Weights of a small transformer language model: width 192.
Each number is 200 + 20 x the weight over the matrix's rms, rounded and kept within 0 to 999. Layers, rows and columns count from 0.

# v: layer 2 attention value, 192x192, rms 0.171, rows 32-51, columns 160-191
# o: layer 2 attention output (transposed), 192x192, rms 0.151, rows 32-51, columns 160-191
v32,238,213,187,172,186,223,188,211,197,191,202,195,160,192,213,211,223,198,165,163,198,217,183,244,207,193,207,209,204,178,210,218
o32,179,186,190,215,205,178,214,199,169,224,208,219,208,176,214,188,206,233,194,218,201,219,225,191,208,192,184,199,193,200,201,205
v33,211,192,211,180,170,245,203,210,214,189,239,202,213,211,211,200,223,192,197,178,215,180,218,201,213,190,176,192,187,224,217,226
o33,165,234,192,208,209,219,195,187,185,194,184,162,214,214,234,189,230,221,186,171,202,195,160,188,231,211,190,199,207,207,208,188
v34,206,220,197,176,228,173,213,226,182,176,216,220,193,228,202,191,220,219,216,199,205,192,197,209,173,192,199,205,189,237,214,194
o34,185,218,179,201,191,173,182,179,201,210,178,210,172,192,189,235,190,221,219,194,208,195,216,190,195,212,163,176,203,197,197,176
v35,220,248,226,205,181,182,231,193,218,178,211,188,182,196,204,168,215,240,207,194,198,201,168,173,195,217,189,181,184,204,215,172
o35,203,198,185,194,223,213,185,203,212,215,191,229,218,205,224,201,220,160,196,202,188,189,244,172,195,195,181,216,234,200,216,213
v36,190,240,228,210,212,217,206,197,197,214,214,196,218,190,206,224,216,200,195,212,179,211,230,198,213,189,187,204,202,234,227,196
o36,184,164,198,185,187,215,205,196,164,204,171,203,201,250,205,198,203,201,191,194,214,193,193,187,198,199,202,198,195,200,210,208
v37,229,203,206,177,177,167,221,221,197,195,212,187,242,163,207,208,245,186,209,190,196,202,197,201,207,221,188,201,191,204,211,201
o37,162,234,185,181,230,207,179,188,184,246,189,227,172,182,213,218,178,195,172,205,219,188,212,214,220,193,219,223,205,202,199,208
v38,187,221,196,206,246,204,213,209,170,194,236,200,199,170,195,225,219,218,189,204,189,177,213,195,199,193,168,186,204,202,166,214
o38,204,199,170,194,175,200,218,209,235,193,194,202,162,192,192,207,207,159,208,223,234,230,186,208,212,217,228,189,194,182,216,204
v39,179,224,198,221,162,201,221,245,196,180,192,195,225,187,214,202,171,174,174,171,205,200,207,193,234,228,225,210,194,214,185,212
o39,184,207,220,211,214,194,161,158,225,217,234,193,198,177,189,206,220,216,219,189,204,190,211,238,209,158,186,208,190,199,210,177
v40,212,183,214,206,220,194,195,231,186,182,226,155,174,180,174,180,205,202,230,170,201,208,178,228,169,177,230,190,189,199,213,215
o40,232,235,169,184,229,207,199,171,215,184,192,208,215,233,192,182,192,196,188,223,219,228,208,206,234,222,168,228,195,237,183,191
v41,207,187,192,198,192,186,218,205,236,189,229,199,219,215,202,196,175,196,223,200,203,197,197,196,218,194,205,199,199,180,202,196
o41,224,209,203,221,214,185,189,183,207,203,189,201,184,198,205,208,188,190,198,223,197,195,177,243,193,204,183,209,192,231,201,208
v42,185,221,196,188,224,210,185,174,180,154,204,154,217,217,191,182,213,204,222,197,188,177,186,207,204,199,185,196,219,232,194,221
o42,204,198,219,211,188,209,208,236,166,220,225,225,173,178,181,205,209,194,166,168,182,217,208,213,185,203,230,212,187,217,222,171
v43,212,202,188,217,207,174,207,208,207,184,235,217,199,196,210,209,154,200,252,153,231,197,214,209,211,208,196,212,180,171,192,190
o43,225,208,222,203,208,181,195,181,197,206,189,213,203,194,221,181,232,196,198,200,168,197,174,204,163,188,175,201,215,196,218,211
v44,179,217,168,233,207,202,199,174,158,181,206,195,196,192,216,191,212,247,194,148,165,198,190,232,190,203,231,173,200,215,197,205
o44,196,208,192,171,176,247,193,193,223,196,189,184,209,155,184,158,218,215,193,189,224,198,208,186,209,194,172,198,194,240,215,199
v45,178,213,188,214,232,214,214,200,191,182,193,205,210,184,209,195,208,166,181,185,200,199,175,178,211,253,197,172,230,211,200,179
o45,190,196,196,215,188,205,171,177,204,202,190,209,192,168,195,166,228,221,194,211,181,216,215,184,205,222,183,180,211,203,220,213
v46,226,183,205,202,235,160,186,178,191,178,182,193,211,198,209,185,218,177,219,210,194,209,198,151,181,189,240,229,181,187,177,223
o46,178,183,194,181,187,216,189,191,205,190,196,194,203,198,185,221,203,195,180,227,188,198,197,234,199,185,174,208,194,165,217,177
v47,230,170,218,221,236,200,191,179,200,206,231,172,190,200,220,204,226,190,208,212,163,191,201,194,191,174,181,186,188,188,217,215
o47,215,231,177,175,199,215,190,193,206,181,187,201,185,233,231,239,211,218,199,212,208,191,171,215,220,208,195,259,201,217,213,213
v48,183,204,175,234,230,188,176,185,212,204,175,212,174,190,171,212,206,201,181,183,221,184,185,216,235,223,181,206,200,186,224,205
o48,223,234,220,167,173,182,210,199,223,193,189,212,180,194,213,169,199,206,206,222,219,198,224,230,173,187,150,198,173,202,182,203
v49,197,202,175,231,172,188,198,222,221,196,223,225,216,212,192,180,172,198,214,229,191,236,214,193,198,213,199,211,214,172,193,172
o49,176,207,216,168,179,222,201,189,211,203,225,155,177,221,203,204,189,204,210,167,200,204,218,181,186,210,174,171,181,212,192,208
v50,185,193,220,193,183,187,205,189,202,176,180,190,219,212,221,183,215,180,183,180,195,194,180,187,223,184,242,217,224,222,189,217
o50,213,177,165,201,216,193,165,219,214,198,215,187,197,197,192,206,197,217,230,214,199,176,193,178,164,208,174,206,189,192,199,139
v51,197,225,160,242,218,233,217,195,184,197,207,187,217,166,169,199,224,201,191,212,215,172,235,189,213,201,176,202,234,185,202,213
o51,190,195,185,160,146,167,205,180,206,228,197,187,178,179,213,211,231,197,175,221,215,194,173,203,209,208,205,186,195,228,165,215